From a checkpoint of a small transformer trained on Wikipedia: vocabulary 2886, untied embeddings.
Each number is 128 + 32 x the weight over its row's rms, rounded and kept within 0 to 255. Layers, rows and columns count from 0. Numbers have three digits each. The size before them is the row's rms in percent of the matrix's.

# layer 3 attention output (transposed), 320x320, rms 0.0711, rows 46-63,110-127,174-191,237-255,301-319, columns 64-127
106:088124118105156144176193122119106087132094140132086164147115134167143153190161196158126094089145151074151140094171132120141115122135137113127151120115049087155150175079106087110177125060169092
109:091184102113184155120195128113160180122154099189152112159118113145097156182074100162190162142125109111145132137103131063149107077164104059119138124133129111066126182110138080151116153164139145
100:101143159143099132110124169137115123109108124101103112094086129144119145126193176130161122126088160139077136175041152152169118135156141147151122084160097158157143134124140065171149195073109104
108:188123105180114159104128121102137168143127047149145107136046085065105119140133099137150123109132131084137132173073112159116141124106196139099129130093128086101077153112111093105090072102104104
098:115119125130115163115117131127142157137105076119102121079102116146144123109196105111087176181089178132113127156128139203106071113094151085149162117120135114160160154076144150136166065177148162
106:192127116158154101155165124090164179140203111136064118131137119095139111080078129143140138166121144098185159109104082103090101136171089163122148116152112107196166166133083112095127151137128124
096:100178157129189104119160123088115076174110161063140153146180123129135150148120176147173084055162128125142106140105148093129094126164138100103171126106197105159175111161088182107092078084225109
101:127131151124103127087144130124154138156090155160101129079146194167118125126145138064129137179105161126113108117102168134158072144123121184151149079117121158143113111154121149187117092132043132
098:093147116115149107184140152142135121154159176150165088135137140092088143072147095132120130099136114137125101112128168071118128118162042186066124163154132141149137142107137109145140081119122176
106:188093161107077101145142121125181115114111131163197114141122098082078123152182084078123077138140183195158078095127147148162133099140069108179119091096120189128173106121173122105153103174133133
104:165094031129154124152123124156093178126159117198104106110120126160150150186146112099180178127103144134100061135051165085110094083110156077123096151168129121119117086101116126096151152093123134
101:120144136136121095125104082076082087152129182118072066222151130124128108175110119102106115108163111112152139109174159090123184096091089140118161202162148151096158089110105168129069092161144136
110:129082103067050108164130124154122078141140151187063130142127133165103111158150073155147137152147152123148152119133093110143129121134106078126150180187149165146162102112152132112104115100147075
102:096119091102154141120112129183167135127063089122128146104160123112117158143125135080130155126119084171129102114069105206144075158105130105103118150166154154110091123167138134117102113062133102
100:103119169150198157111092112077110191110118060151105142142159123128112101173096141113113098115128150102130150136123143166127080139163136112091154144107125119158116107097107116123154114175179118
107:133163103106081142144163188118107125141126105168100112082140158179137146120103180169156178092085102109062110147141087189124168130102125112163169165124119117049132178110130131054132110109140133
112:162148160103209082093128088108155136193074127121098115135141136109118113127134142072157125079140107116137134103116118155126105130062074078134099129108125137174133080119096075148143151178132131
104:112132150126138154156122116125127096111099109093135104140099135158160049154158156159188115142165100191114159109100075128077163103107130159098157118085146114172081139120155137124181134135141161
101:148142132160161138037160117117116120112125118069066097090165121088127127113154078124123125148161100096108121052107111119147141131080137119108159161125142149136143172161109104071127093148086099
107:116101136180169175126150174114103098190147172133042147126057173137151134097126195069141148179132171121185075121092137155103097124112069109098129131108076142175146156162085154141143113108147133
112:108132187093129117111158055171138177078161126094109120153120066103125154174160178135088088134152155128179085116163144125101162143136120093133173187127117102174103112110159072160109105160141160
105:125144107128178136138092163091127129134116192103099192177143125103163142115066096192143121083083132110117128104129167137156163161151126132171156154090137158117164097100097114137083132128064132
114:099159078086147123162130152137158183150198135126075165148083075112121135139080162177130157143101163107138108144155082157124122108130134134139130118123130132132100123144169159140149096153125152
103:151106086131145156139122153177144119117112188125132151077108210131141124172100110031108129118156162107078082154084061150147082064104130152136117151113116165107180121070129199151203110110086123
112:133139168176124123168124186101107165135164128153140131072072177107096109116180109141115111120115221102186085113124135115142095145025114098133119078088112109130128101124058191140117188138142136
103:149152121209154133125069184099148143095148054198116092144128084101094124170127138160172111101119182182167132116122164139135124139146153153107118135121148165190169132157123146127126170208108102
108:094165068170100126089077161188120101124173112160142124103174136121145111164129127105104077086135131059094164146079159090096125140125104142127138083145143150109093086119126111129111132128085125
106:094153102165113106152181150127126122104177097124132150083169108114134139122124129079134169199160179109118118128166130115081116141153170144034175097200109115128160139124161129146159144118124104
106:072122173171079157068123094111125159145123054165190080073098166136170173112111163131149152136171139042172080049105152126088177120159117112096154129094124113138156165128162159133063166121165159
106:104089155212156147200128106086117122119109074107137101140150123080142160074126125120088118115108115047114104128070114152146129145170170113103075209135153155170074100057152140161169151108077076
108:157174134097092150157126121129086114105168108111039163096100138103104086179140150142133145090109099112067153073109099178155212114086158146175151152119126137158232120132162159175143093087188141
102:127138118140074188094145104117056125119140105153098162122071146120174099072197100134048078144137138110107046183141118147107111157137179168162175089154148108027114093106141180195118159147105146
108:125115140119087136116153107134140112122123090098177148123159111176156135149107132068095106164175120134182103124093148108150060103173067175132134105147086141132099171135083113112081185153080154
107:119117128085139098178151116065112131147094126127152201084114175156104118153164152099127114133133193072144161170077097159074110167120108122133131070098154134117138086104096122096177105106129135
106:104154084131101126055100092133069114088120167154129117085126127156175150095108101188143164095132146126126147158132134117150118075117154150126106158155118150124120117106097117108126120141097141
103:167147108139186052169080135169172116154083135149131161072158199093106073161037186117126142116107108121158111147167105098134120147149105134132098158154143144136144118086140150091165117115056161
095:139145103101184101105100131113128099126173122094123123115134097164105117127168145171104156155230147184149150122136138140116083176128118081139082092131124098144145180156083118145114124158114148
091:086170079149131111121112070129081154177152134078177160109102153138124129126074150151101066178133152141130095115107168105189107126089123127124096113208095142156150098135132119137128139124108082
090:140101141094103126120192078135135145138060160158167160117127102122147149117148156122077142082182205103151139092155078159128116093072182134089112092168118135208149183136087183084178073154134120
090:089143076106115130098129160162055141119099119104140110080162106174171201127145166151122156160149133179112149089138094167124136103181183117149127114150119153158108130175144116077090164115105084
092:080111112134167138109125123094102140119124130125118133120171076122149074111152097079147127142156120149120113146095087150069137079142188145160096127166067103111131093130124118082182078178140153
099:134081109099071114094174155120133095123174151167164154148121125152165106093157139142097166161179163122119166092094117109170123132088126120119171113137055097091127092108149105071094133122112146
093:137133077109088121177129135129119089100140174115144139138100127113132091155123130169104101141158198117113115108140025172135121138157200140116128134133074089134135116092177138155166157116106163
094:087108136144175182083131151122148143146108100143100108103185167123099073099061129138103149133074138110111139099101174129159131084127107149090133176100119147136065142138093102158144153100099184
094:183146157098157182132160165084138193076077140153204185110134056144118221155152170155151190166142176132142182151139129152098106128133118114144142107172113216090114151138151106085110156065119141
097:192138141080114145074126194100134112160185149067113139122115111122131132103132148148145101153101136159091114085153159142120120099072120148155139109185089050157124142121144079089129150089097120
090:136097120141174130035126156130134150163080118077142074106109178182114075122155132136110131111123108165178163131082134105152116100110124123076138177143162169087116123150100137124122170130104121
094:098136119141115126110105172080155184116139134104028135130188150110117096122099146116155201106131128138160142155138145134102115040192161162130111128138150144116150106114159108114166073148132121
099:121151109115116146207156134091180087087102090135126182145113127064099139120108121088110133099096143151147188142105057090178148078128141161096100077155107108181092144138149099143147152186121097
098:144097089103097087087129140117144150126103138123102128103119181141177125152052102165174158133128197127169157151138120127079073094192138131112131134187112120100152096164126079090089060124154154
093:169058121112082164142149118124135088121135111114130135157144115094121136126153113109157146144103177167136106128075110135117125122128086129146141130052095092137116154083185189127145052125118125
096:152131130157142133093146124101080129132061174102122110114104141095203130127121142085130185102149111092131097165083113064175112144085144148115142168097122104105148142088168107162158105105157120
096:221139104137128121197151146197162174123101144126096134082156144126082097125121149095151124157162116139181057148131166092164158120058092130048082119149195129110099146128118129063086131124122155
094:083155132098118113133106081152143103124161139124091058163122110126172128148193139118168131136115126112100136095134117175108075122147155150113152105121110132150092148130149139123143205132119179
094:144150077135077116084162110123097140086133098126189162068160118115063139124121155119117106071099147161164112106114112145137151130203115183135130094132089083164112103127122087105081064112124115
096:108118143059096148153116110152133178124139101174141081113146150130099170129126085107110154129149117130175134153159120136095152122149068133064195082153189158103080123117130161085160140162100125
098:176125131104134144119116105095155161061104095172084128104122118119175150137128122134102134131223167079100107108180170112072094091108216124121125162101154153155114100153187136101144114125094132
091:104124054112114134142122132150129130113174096116065117160118072145158105109117119150066158114078179069114096075081070188100109132131112154116143113133137117098117177150062131106152141132099128
095:091203164081132123166124092120135169192120171145079145118145136141143118119110170102143145121142122145120131137101105071099137062104144111137155090124135191164124126119102139088134163144107108
094:142116140140157085174093226057137126138148101116117097163117109116155159209145143144132103115101109123109127137142178117142130147135081131122099101114156130122096183162120100126129156095091130
096:122167143166094128137112109165142068155131084095177151157092134103097141136123136184166118062103106121103136107150101147175109109165161067112135122128121093129133115148127146098128144099155102
100:118172147135093179137148125159166155166166088098126126121158083067086129014144069131088127129112156120144180106107124085124154103141125142161128135129102168163100135086082146133148128159169142
094:141136146173140167160175116069146115163145053118142117178091170105118140095130118187123142086094085142079140085114144057109100120177126088131121077150114137132128147101114141123087176133162111
099:061112049135143144162113135134083122078116144120060133153117157089174169127150077096153134128077125142129137137096200142145176145108118168171153119110110064143171126125159183117102087147100124
088:160066075165112105142110154191154107118118111081185088167108109110111117118109165170161165144155162153116064093141131120115134110147087105175118109111140128143152070173166084123149120105138101
102:071096118107155181108175097149041076167140153132090129134075135143147138157171128100125123162067116166172129214130090127196144155142148109105165135120135132188211107134112144088111183106084171
093:055204142105172180101082055163152095122100096079107090155147126210110143156155124139099070152163114129081127081092174147073117187157067132093088153146077133140154089166158133142120142159093178
097:116147162180160163159138090144107119149134156063090067117117132151135090109118151133095073125134147138164087163146109125173108041107132113127120127067126095059140175073155149147108096140120179
092:085095125102162108089114139124122170153157203133078157112104142123134133101163164195118130134076157156158162104080148118099130182099083112116088129053106178121079135134086160120156118136110092
096:137158121099115092120068151082115137186093135124103094106101112078161131109166102203167151092103152099089095114160119133152155139069163129114136179214088158097161077136128101109159093166079126
088:133079095156140147121120130130116121139118131138104111119131152109160188116103128152127122106116167100163069112071204118172125118079088130061072123157152088151147144181108118131146098113133106
095:179147111134152127133128093092117126147139095068135156122130158095144121144112081022131081156113100133131143183121177140138098146155124138105174192092133123120114122161132093046134079051125128
096:110139097096111151124026130160143144148106115131037154090107118120107154099110157193219093130110163119104094099090161163074147122143187128113125139106089154206175088088164170095187161119100134
102:142112129153150174057086092168127137119098123094127127072090097133131147080118121100056122072115137151094114107122140108110087135189157075128149146171112117135082147075183144155119139155090196
103:176089139119101117083135116166174153128140097106113142173051093121132148124179120113069164145123135120137056153120200121161119113144166117118101090133143119157137134101116134135143145122096170
101:096150103119133174131163136179102142118166063119154128151086147107102130157182116122107171078112138163171155179105110144116163143112125196171093160085131082197152134152068156070146123080170145
106:095132160039105121143086141202101091128143147122061155163063113134180143113168145129134159122147157142142091140074084174081089094107095180148161130100132048154160166153100158108143107140101207
103:124142116099156182101133127134153151063123149053140102120156134090050104142114133153155101082147102167129144106183154122135098114145132130122105157145155150162124102106193116115120112139128127
107:112168153131165119136167072151125130150097106140065175145183150103131149181144103101153087080165135116085064138131130064180106094104069147115174151048107104092129135146109113150071141149156057
098:142092151109169172101158119179130092133097180170164115154119105104157130139168109217101117121191156127118173135116124166122121158075126100208135082055118112082147152159183122110151087113153149
103:094136056152076174089092153137163134106087140179218152134150156175134132196183113085141164153131101117113141198146142108092135098093140099064118079132140134155146103120072125166187147156121163
103:126073147147149088122156109136096116108098135076148121148133105090143113135126110202124130125170197122122141129096074175038151129126152154082097198098130092119153148137132165104153110089119086
107:103157169127111119155108153147152126113132137109051087064103070112111143127144181087077143163113104120122182102135139119095194114147178083168154173153137117127146058159053111140141092218123127
106:159176158116152116115099133113159110090121149114134113109140162072109142129154169125136104117100078132046149149197123105120152101091102130102126099128072201108106160117117123110076131159115129
100:132111165154181131143172123115084084179181147086117138158070094146146151137155159180111167133117151107108099111120173147118154108117109098072157120156151185124107095104075120133150117172144143
102:110153167089152099118152161127150108115128138113130149094116119141181134151096076113128113075131100099172156113123174144142104072172161115150088150127074147079114119117100167104145118172067137
098:088111102147117100134143119123129167110137179168121175132070100129101136140087128146047168136095144156170113123108189136169147169085122129160196122125126098119175102112129119105084124141079133
100:128179115045141143130135143082108162066093130117092147129113119136150112116089136139153123091125174151107117152113120091114124104199128116146150194062152106149157163136146159131142104151046074
104:121123095138177089114112174122157178124123098093114149144163102116102092107163102055182176123191105187238150108099091116175193133147102167113141127142130137110170145134135144149137157101088065
101:091041146122131142169118155184152108161173110180121070186085131097117117088149124124107101143116139124119128150179120122158105082136119148134080189179141182099143138120108106107186112121082140
101:091085086149168134100160137076157134143127150147130186156116123173181156197166113126089092170115101153119128107125119073138127124045118118129195116079102069176143121156151135157130137059146127
103:087161149131106083090128194103134191157166099175125144155173135127230101149134140082102138058182156125116176138142155078112149131131110132145138116177142105113144095123057111165121092133121148
# layer 3 attention value, 64x320, rms 0.0501, rows 46-63, columns 64-127
099:186063170167135115099169108137143072138112084081109130052131124128138106076115101095146127144097186135132083124125151148159118141147097107104081112151125143140071111130157109086134156136098145
101:120155146059147122171103156104113120159094088098150143111159158134138089104096140165166137111119138121090129118116090106117136117105146126151184097081129153095065099169072078093129116089144078
100:155074162122128136172112132126111112129110141176111134097130118141134122080122133144118107110141090125086116152109110171162085144101159116164105144136086157152145083103100140162115121172082158
101:104154113155105164102143166162105120093101099096106121084162146113097126182105076107132125156128063107189165051206066142141137119173149103140103086090098155059136115059164171074078065122149134
100:176136100105137148147157084111095194111116105138157093088071182153082144129101167106046159098157135153143133096125107137107164164139154116118148084132113134154127204054157063119140174126128140
100:167106150139112163173136159136135089110144144155161145076129100107149159155074086138194076150136125126167092135055154073070162129157117185110124141133112104186085176134117137179103159138102061
102:159089164150119137078129141103112137139137120102121192148174087128082110102138132071188120158086101091120142156085115136131076141119116179133226174131131107140167133127173116153079180119077094
097:138080165146070163126173080165091120143164175133128130136153166123114127146167167118070069132123111161091138113132156149185109154066170148185158138175138210155130099083123100167105130134137092
102:116132178151137094137179112140126108145174112156123053145141132172140114083136137159139129188090159133153092152088101121100172082153118118060159080129127095213171168079124115153172154123133070
099:086116125134117196110116130171089152109086145099179155200071099160104182145133084133089131181157143088082117146058109107166115112151131138098071116119126096145133116093123149110063097136162204
100:168169130126118116169123113128157099112114163150137106129157115073117158117099114076080141183119159182079168117144150126144077151143073116120127155086190118097066149142142069160173113172144079
097:114111115107053111104137099146091148155132178140106106121062150130079113049179144159174110107072136131098123165123133115155201158125121097101131107095123131110116107139101137171161097146175162
107:083090148135127095134069152076133175164154068125162094119088121112183122066157151094125120100181143123137086126141206147107134174108102122142110111133167119140122105125090141108078119146065147
097:105155128121114100110163097072113128107120154100143162134172176155097152095102128111101115098216162143071113115140066152080151101112134108139070149070089159126102096130094173167074115072136131
100:170122147144085196094109180170150127161144112145117070117147150168117097131144145164141081102135135094080148131147134083151103084163117117154140093059138105203085122095112157163100144114130100
100:181162136132130159129153047179154080131117144122127158117149122167148114115097128134160102178148113099158102121155160227137129128157106165116114136085113122142158185120126100110104190155126152
101:103127142105086067159111105110176095093182105123106089125152054077163137155137134113107101162125181095104122134151049105074129141161156153159133106157121096111180141121199133070104160156158106
099:123107165125144115127157163129152114093116130115122098136144092147056114105144135157130178144168056158116148190091180086141093105133110075129112128107119166194094163128122069170108120121176084
# layer 3 MLP up, 1600x320, rms 0.0733, rows 0-51, columns 64-127
104:066082158142097147112183069110157117085192110106130110141132169151129168168119134074117076138195177113121136178125171184126080079088102155131165155115036132111093079088172161132116137188157138
094:110145132067113133134067160098140159072104154168147159110113127120141105157074107158082106164103169177188102133139129193117179086071088120132143106152144166117114110112138132107147148089128182
097:110151155218107145151135155135134116155143113096161134116128106120194083205109082100154124171153138128095124134181147134146113142121118118132102124070043177166079129185152153067151115165139183
104:137076153089155149102201145111162164186098118124108110112126152156166133138081107176110162135133137179162081109071065076119128156157100112119146115071084149126164142126130124125119168110210128
096:108175142100084113123038167151104129137073105084124130117115146097189157204105149110099145139107098148093133145135123152107129136128116097170158185110151123171109119105083151139107130096132202
093:147170160167174127122130089087115151095098137145092137133170129165146100129122091138199198079092126165187125127094095140092158102115157136078119189152091105136111142109112105077078169069144147
102:150140087063095121117161084139106145140125123083075100113149154153105166128158146128092118164145103090071127120162112131108144103059127176106102108145164128088154119126101160159127115125164146
098:098122175047093199157105076083086197114138063101174172063060121112166110111135080128120137161095138099140095176147144105123122169074140139183111125149125101085108168170136085170187088071105153
098:182111134083125126128096141130129121144111099200134173115155143182104120155146121181123110139089120135170117162114127139151130196112042148095154146133152110097115106079122146106115106075172134
095:191100140128182132143145093147148163085071097124153170168128139080108133137163133146155121118136112124158055148085128159164111185153108186095073154108122143115065089152119193091108091122135142
094:096152062103070132097153158134107146182123140113125111157199096137115114134170114176090113140152192081181158124168160146124111172091112125099205163128152091077124106138123133105080080138141133
088:130183114074112128169176088154142118081177133106150178160112066128112093148148055155137119107152118118167105156090128060174094107092105146139148119098097125149156102122090074104161135152132106
096:083147123067154082132122106102103123150117144178094189142097103102164164122196107139120115117108104053163112119107142116125156185171148205145138165079074105090080123128126145143182165151099156
098:138123132104065203150105164084130177117158120089139138123145212195153045080125106091133131134142140074130137123147146090130160068167121141099158143141158117113154112143099137113121127124075179
100:085199194155108168171120146159104154072134108160165089123089120164182107150117056148156118156155113154107104110127160149137127150115153157187155093082109111128097079099159100153109150162173112
092:133102172109097148136188177157117139119073127113153186117165123135111120151099150095126103094102180083165181147169107113165086168085130187071123120082118100121067149136142102112118095117179155
100:178108153102169115094119088070065163125103157106153155061139153143148120151118101104096113095112153141139108158157141093198137171112142115111222115081095147112143149136133123140152148172198057
101:083199099174159154153101111173145156160162090147128124062094175112165127088147110081168127113128088069124060069128174095092138103122114138097114117066152116152036140154157154099110082119168138
097:069143094227115124110136114161114115175140102146115141121123108113163145107174145196109106152097114073127142147113159143106138131117112117089144100100165109112110117124146119118138168162123184
097:149102152097056114161129118119159184139104182151116137122193148090188129132145120096138102112117119067123165165138149133148127121133098143151137116140071144130142097169099120097145101144088185
100:176045063171135141173155131127079140131141148101153097088092131109095087134157161123123130149190112110118121156131171104159080181134092125097149086102136162109146087136151214154139104094142138
097:111096111172157189120162136208087148103131103075121151117152097100123131198146185188163128161089125094144101120143110113089141175170165107194168139125141133146123149125101221117093127095142184
103:191148170138097175080121103155108118153108163145127136150078121084144046196141123108136172082126091056118125134143138122164100111116129147119143087159166187065142116091138163123158161136154145
096:145110198108115110120074147088168091148122147112117135155117122095067165160118114175103109151136115088153156164214154104116067156082120093089137076141108174084112143140099145096146185128143098
100:152146140157149108083102143131179157138058153092133178104144118121128172068171128145134067096130119136087137135095084147135076165099080098124133115092083177159078145148117161185148092116095096
104:094112136084108205069104105136130078137095105101127151135115069140074117115143092163101128192135113129156083135130150125143111133110079093125112158098178157072194148155122095089122132084137084
093:080132133151156189070090075155055193166116121090111130114067103146142149187191101141138151081158081123140140104079126150139163087092109167102178135075098124141104142139082159164177115157128110
098:155111115102134079084082146133129125107085122139137119140128112025117101125077121165093100134128169103182195196101098093165151091081144120112196163119148167118176144111117155144108135120105126
099:113158180145126172053114119156057135111072129115084099230088113124109154126137124092129158176122156155178140162111137132117110122073112135106126160093103177171142095157166189151127164138094135
096:096122111094088121057131138090140164178104077176173133112162130140110160068141150100127158146154112149119159104139107155181118192204079104130077061115036130094169162102093138109154152147154125
097:174125151088112120172125092137086089140104070136116078095114179133177100162083100132120083125098191141189159113094131119079123140166114130116096116124145126106075068035084087158207123181134111
096:097152109162160130136066136183117101096099220141115121125118118139175119123172170112162131089187150136148151074083128158136156097120131167148104190145118131108157084123089173173158143072102087
107:145151177111128167110125138109145164120167068166108117145128136112133119156150139137155142129115181110129070105148110135119062100160136056133136128174111080086097079087073129124176125053107158
102:133170137146140106161159196097071094127185083124175114062188107138116101109170129149140102115097148110128077154085120147136152146149185147116156167202115188101107133127114134140140169116151190
104:122124161165108136143072076133164130135101175140110085142121080122145096123150151163175139101061183077176128104118109160179123082151102188112126135175154117071148118085120142130142174108122106
108:162154159147125169163165178136187075095228118156209093127114108088078135102137154136143104129159132121118127157135121093152175104102096131157170122102063153143115141161056075120126193169146185
101:158108167180123128165198085151107129049124125095184132207115224121136119130085154148153123112089136083113208161140127151097148169139163085110148131176121119123145096152127108113151214123065154
098:059143151101119085124154074142159112052112089158139159116155126137079110127152162189148146166145117106134116131081176101111092092102093140100112112124157130135110101082103141144078156128085175
105:143135204197119076148060206113128120141167171093133132106141067113084113167138129097140164201100112126100131106208098158096158168072133102143108113106114078051139125129139141140096128100179107
102:184065095100108147107150168103189076166091107130191159084126148113108131156069153123097121103136139137137080106161051117117122132129157137180104132100146159102087116104148169120114139119166131
094:150126139093081122114135072173113115077066121140108115093154120149106122144139132154137088127082141136146180149139117094139146183114125124097110109128128132133074100116136138093115169121142118
108:083143178103090110120085092131118111118116096081099103137145172172159061164152151138074171169077082066123140144179124147114111115155101056124113111141189108112097107096155131103115114111090080
096:148173104150129101124129082098130164093155133161135094156125128098132155053140111102159111142043134114165162088139161138136104087163095118122125094162110150086196170075118188139115126065068128
102:146135137124080096156130117147112096156211132181120163181180158084120166163145108106095147167067146159105158046182131113102139158160123117159105111100152132153157118130146103119076161116084119
098:148138072140146142109135106107182127174079133159172148145122127044136096134141099118172108107108044169181146119138207121099124155121092129162154090103123134130149145121126168180167141121194110
096:120141114119147116130043167136141160206101134205152133141147144103133107119139137212100142141094153189134135060122127145150124152172105075129120076138127065099170106130139166159114140076111107
101:115129095101109139145150143150149078102157170173159086162143066135138128182161208100130113107120130089142114071159177139133118135085166087129157094096080123088109095122167066165153142136117172
097:132145082163170159138103093116096117129159166140116062154139157096116100083100172149130136142123129169180151103167145063086195124144113165194094178179154090105143169139064075073124157106126108
094:124120169081089135162149102152103106189114104121117066177151131109150116120162139156127141136191120144081043168119084164115155147116098118108106166108153107178076122169116102142151169134119126
103:072105106101127181140129129105125094173107105139133125107139086093118082167119146130113049189131107160178174150135153197129099114125104172111087101106147111115117172122182074108146136197151121
098:169136125112155092146098129172164092073163130121150110176169071127073134111178141137114068140111078152151096138085155144109074142105089172150121121094163082097182113179147144179113120085137086
099:155162083089107128146173209101123117172141146118144090136140153074145100128155107114125138117129152136103096156199093083102109163152176087134114102072098069127129118131071165112128154142139077
# layer 3 MLP down (transposed), 1600x320, rms 0.0308, rows 0-51, columns 64-127
100:171206106145164126157025161109152163124084109105103132087135126079104055094128176133136165136101061144113106102097119123185141162128165126186133108112195136120153149152070126117141123075093131
094:145143123132099135121175102133136076161173094111118124145150116117111148180189165122165158118151100150032125072137121097170099173143179167123129153106094122160157086180169090156128133156132079
101:112097121069197152143109120175131115091097137111091169155100170148034134099139147109105110115136127090065152064105108095094151080127104126113159145128186123101138126069083074198124114107175138
102:088162117166104081150081114175113116083177136131131161153131117111113158125163168072160064117092139086147130155139165153133113120093127152138109125141177103106144144113098139103130086141042166
092:149098125141154132141179091099134122154172142150171154172116087158109061059140104127215132110107196131118130078099155148163132078132114140112091091160131129114138105145182099152147124153168080
097:131089059127100107152106171166115109137148101122190131099071142100146181114118135100050097165155133077080093104163183098140111171162131136134151048112187135112147116131157160160151081197116076
101:089142174191178132110115162125139118118118170172149178135123098115165094102115106095144128094143125154159115159106130131141122183192111094149159187146118063140106124150153109098114129126100125
099:165169127141153118121157181176129069095092165179111097194144118131110129091080144096158114080181102167122157106147136143137151136160097091091154145129139187147115063079101155173077136155191107
097:082134141129092161087170098143072149170126133086137090126078090067113136077130166098166153107155131148071155081120099108085090072133201136197121102109082148141124101202128103114177113170095110
087:042126129132098133147101152105101134154202177149095094076126104171157138114093124100125136177137199089124160079134163122091116069134142083166166119110133120141181156120120074172153152124135118
097:133134189124187106160115160151125114075139139148105152114118178109151142128135092120135095112110104168079088155083143092153138084212127160159085112076088144168094147052134123122193171098118116
088:111101163213129102073080183115132158196100069120104107080132124137151180085116188087122114156101113160105144121184138167138142166105126129111069147178145062117120128190191179127114134093139136
102:112104125161124130133127124146146096112139119152136086113131138198123112154056120114126128114147173154135125095144134132162098096134108078147146080166142125207172132130135127095062126074133096
097:116175144124179103124168140161136087136101114157105096153104092040088175153115146176119110168107087125141156141119104183141075136087125109107091125131146131133079147093165116138158147189134105
103:131070099088178123068109098122125122120132123065097123098185130104099181126128180120160141102134187109198138077112071108153112112178117123122146168169119123140160134175134129134079119070048152
094:095150103112118103118101089116144138125183175108121105142070081124176169158191142201114172135201107182142094097116104148077151119164103077143093111121135170159150116120108144171118157153131101
100:076147128182130160177110146177152132161178112169106104203105103134111095150156103152179066184174109183143103104095130115155090113101145161140087171132117139194107112124083097147107157101121150
096:156108123100123078095175112089109123101067164120166161201184097143083132158134137159091163160145153170159171159118078161140113118201173103138158122177135161117203126057089094168174154170081105
094:149139104062169145108143125105112111127116175130120135083131143134094157126104141127124173148182145142064091092110136123093062104144124142183172173118077159141127165099128122165142141135190095
101:099140128140187126072139122131145094110187101105178114140115074155041163122068112141131148143147135131101082089106131133123150121070182142156145110155178128102100159107211140139168145135140094
095:098177167096120147115106168072146158161124154131086148165099132107135178107144106166171123094085169161150130079115108160118143121106138136167107180161140100159121153114107039113188191133117094
097:114142137094117090155081113121189125193124106122146103135112158119154107051123090070123160100177109109105136147175137136176108066117073141096125112116156153129103171097117066157144159166132056
098:072142172141139083114096124126106128136080126072097103137142105144104130077095152144162100169136136187078135074146110146122163133141133108113109129143055089153075120155139155121114077116152105
095:091104090132145119160187125173083115116160074110142098105139132173197095146128103097133111149105144161089080033073135187148164095101115145188076181125155105171164103095152104098136049098171146
098:135101171103097152157111115092053137163222079124149110136133199119091151207110123118110155116055142173145131114126155094138185085116162195148120101161116047114167141121104111084114136136126169
103:195143086145133094135154156154152190159132150146123112093113183148231120082194145112190103140109186163139165091132119134088143134097179117101140117169119092215103166121177129156120167149094165
091:126155116072088113184126193091169118123125099155186137140139161075119104092076123092107113172110189124146123138147140132106090134158135115160058149212174134101142123111164081114051143101125120
102:141126118118110144183153135117115099153166157092090124099115122193131175114148112074207114132137083169143074062167146156097130175164105116119067116163128155058150112140117089119107112117124117
099:132106040088157123162120170151140090145130135137171185063129154114092102164135153136129106081147176111062147093194175119179117134151110068146076085138142127128132123116101079096146137132140151
098:150131142069160164175100115137131149066161149157140164142143149182183108096118127137132186162139149203129088214143135149126129122082121113131113132090112100081118185059114114138081185059117137
099:104112129166125135086126158119207161125087172074142196154159107075104120110126142128175114098157060107080089140141138111122112108099150141119154148113139129170156166179158187122052161111101105
099:152168151061119117050169149093142143162152100124110118140114080095110100131122068141086163157017098176092095175130129134101152152140111090119136095153136099156114128135179067137130131146155124
098:081090121158147121156115132145160106116142200087139175086130148137156116077075164104131130106082098153082180177090171137141178134098111175137122158069172157161117182103150127141090133171134123
096:145107131150083121150096090140166123130131156122092205190120175084162153096086145128127160188130093121152183132189114134138128094093097158140157097085132084112151130142133184113135118100137073
112:105142107132104117169135187138137093107135101119119119162191138127105108105082142126112085119180139196086155128142125077071095133114130128130179118079138113137154195164127164125203123168134146
109:093165120111125081091087074157109197212077184125130158150119081179142104140119121052101111112141126122081156081114135175105124137147123113118124121134175154129139142128146182100167117114124130
093:086126164022108136109078183155149139201140111169112089091143084091110148115166079104119098104148114169138096080159118117171117134143098153132116134100158162144098153113179174129121024141151094
098:173121117188150145156108158114117148213182180123150125141109176134194187151120117113134113082122126161086119122158092141137170151103138129142110134138141144131150149142164105115179110121154106
104:155098093030087131125133099100106152144101094165093096192148178146111130086097151173097080130161157124139080138127157092166108131117111143119124101147132166164058103121092099118117141156106189
103:093142161111138141162148106174033131115170137133082063162123118163153122126187106143153140119146125117119133142104173128146123101143095122122153145160112122177166126146073088137058090149075153
096:063089149132140126148096147084158122147189180076142112164157155130111117092112126099138158150174106159098087128116144152119121092131164091179130183114140121132173158135159114169137144103104152
113:146112120108096161119124198148165201099107127117137129124079143111080114154121133174186117165151116155116159068152126143226097100086097111126086127138189155163124145183076181190170179133176136
100:112070177057184113138137190139128087165092101100187155096104115127082092175161139152092139132177122085142137135132152124106122205139151108144155162088128135097038124142111109098118122149155101
109:105136114147172182106105109149116145139116128082135078130107100152074118152125138154197196148114121141137116165055099110128075140127154120121084124090082115116109111140107151143096107176151156
101:084153143142098099123108086158104105122160126076110145111128136166096124102111101149110141162091158089096148114131095139148128087144126129108139151096103147129143119141098102074137093163105185
097:145106155145136143148199065118088113035140095024098113134141145185140142150100117090145120099113102135145157174157152122156076100069140176129129169150126168171120158121138093104137110142146137
097:161112191154113097122137105118108142145067122137089185065127210080084120098093068144098122134086099146103117150099086085139167121139120186124106170153153101150128158132111215063118136070144108
091:132148140145120123125147160134151130134094115086152136131114122188140119166143117091096113117086134112084139159127111193117078137118176121092145076061142214132117115078170131132127129133115141
092:139131119155141131120138153094152106078138148102143174082156115173080167131112126107082091076045145088158179125171122096111120081095174096154118155176092141083181131127130122110121094098095162
097:164138143188166082067138150185120136086166139094089207135133130184143169062116134086161118131107186078088060166102073122128141162131100068137135155176108161158117078137082186126066130057105120
100:094153167107102101119143121072120145172128085140145161133130149112125077143056130108135174144162198117136089176147125106136139092144166147066113134109078189130049163105112097076164145155165140
095:083145168139130141144075061171116164106113117156117129128112160197080102134119131156147110139166096101124164054070197163144139105137065150130142126132170188121123134139151129112159109136150168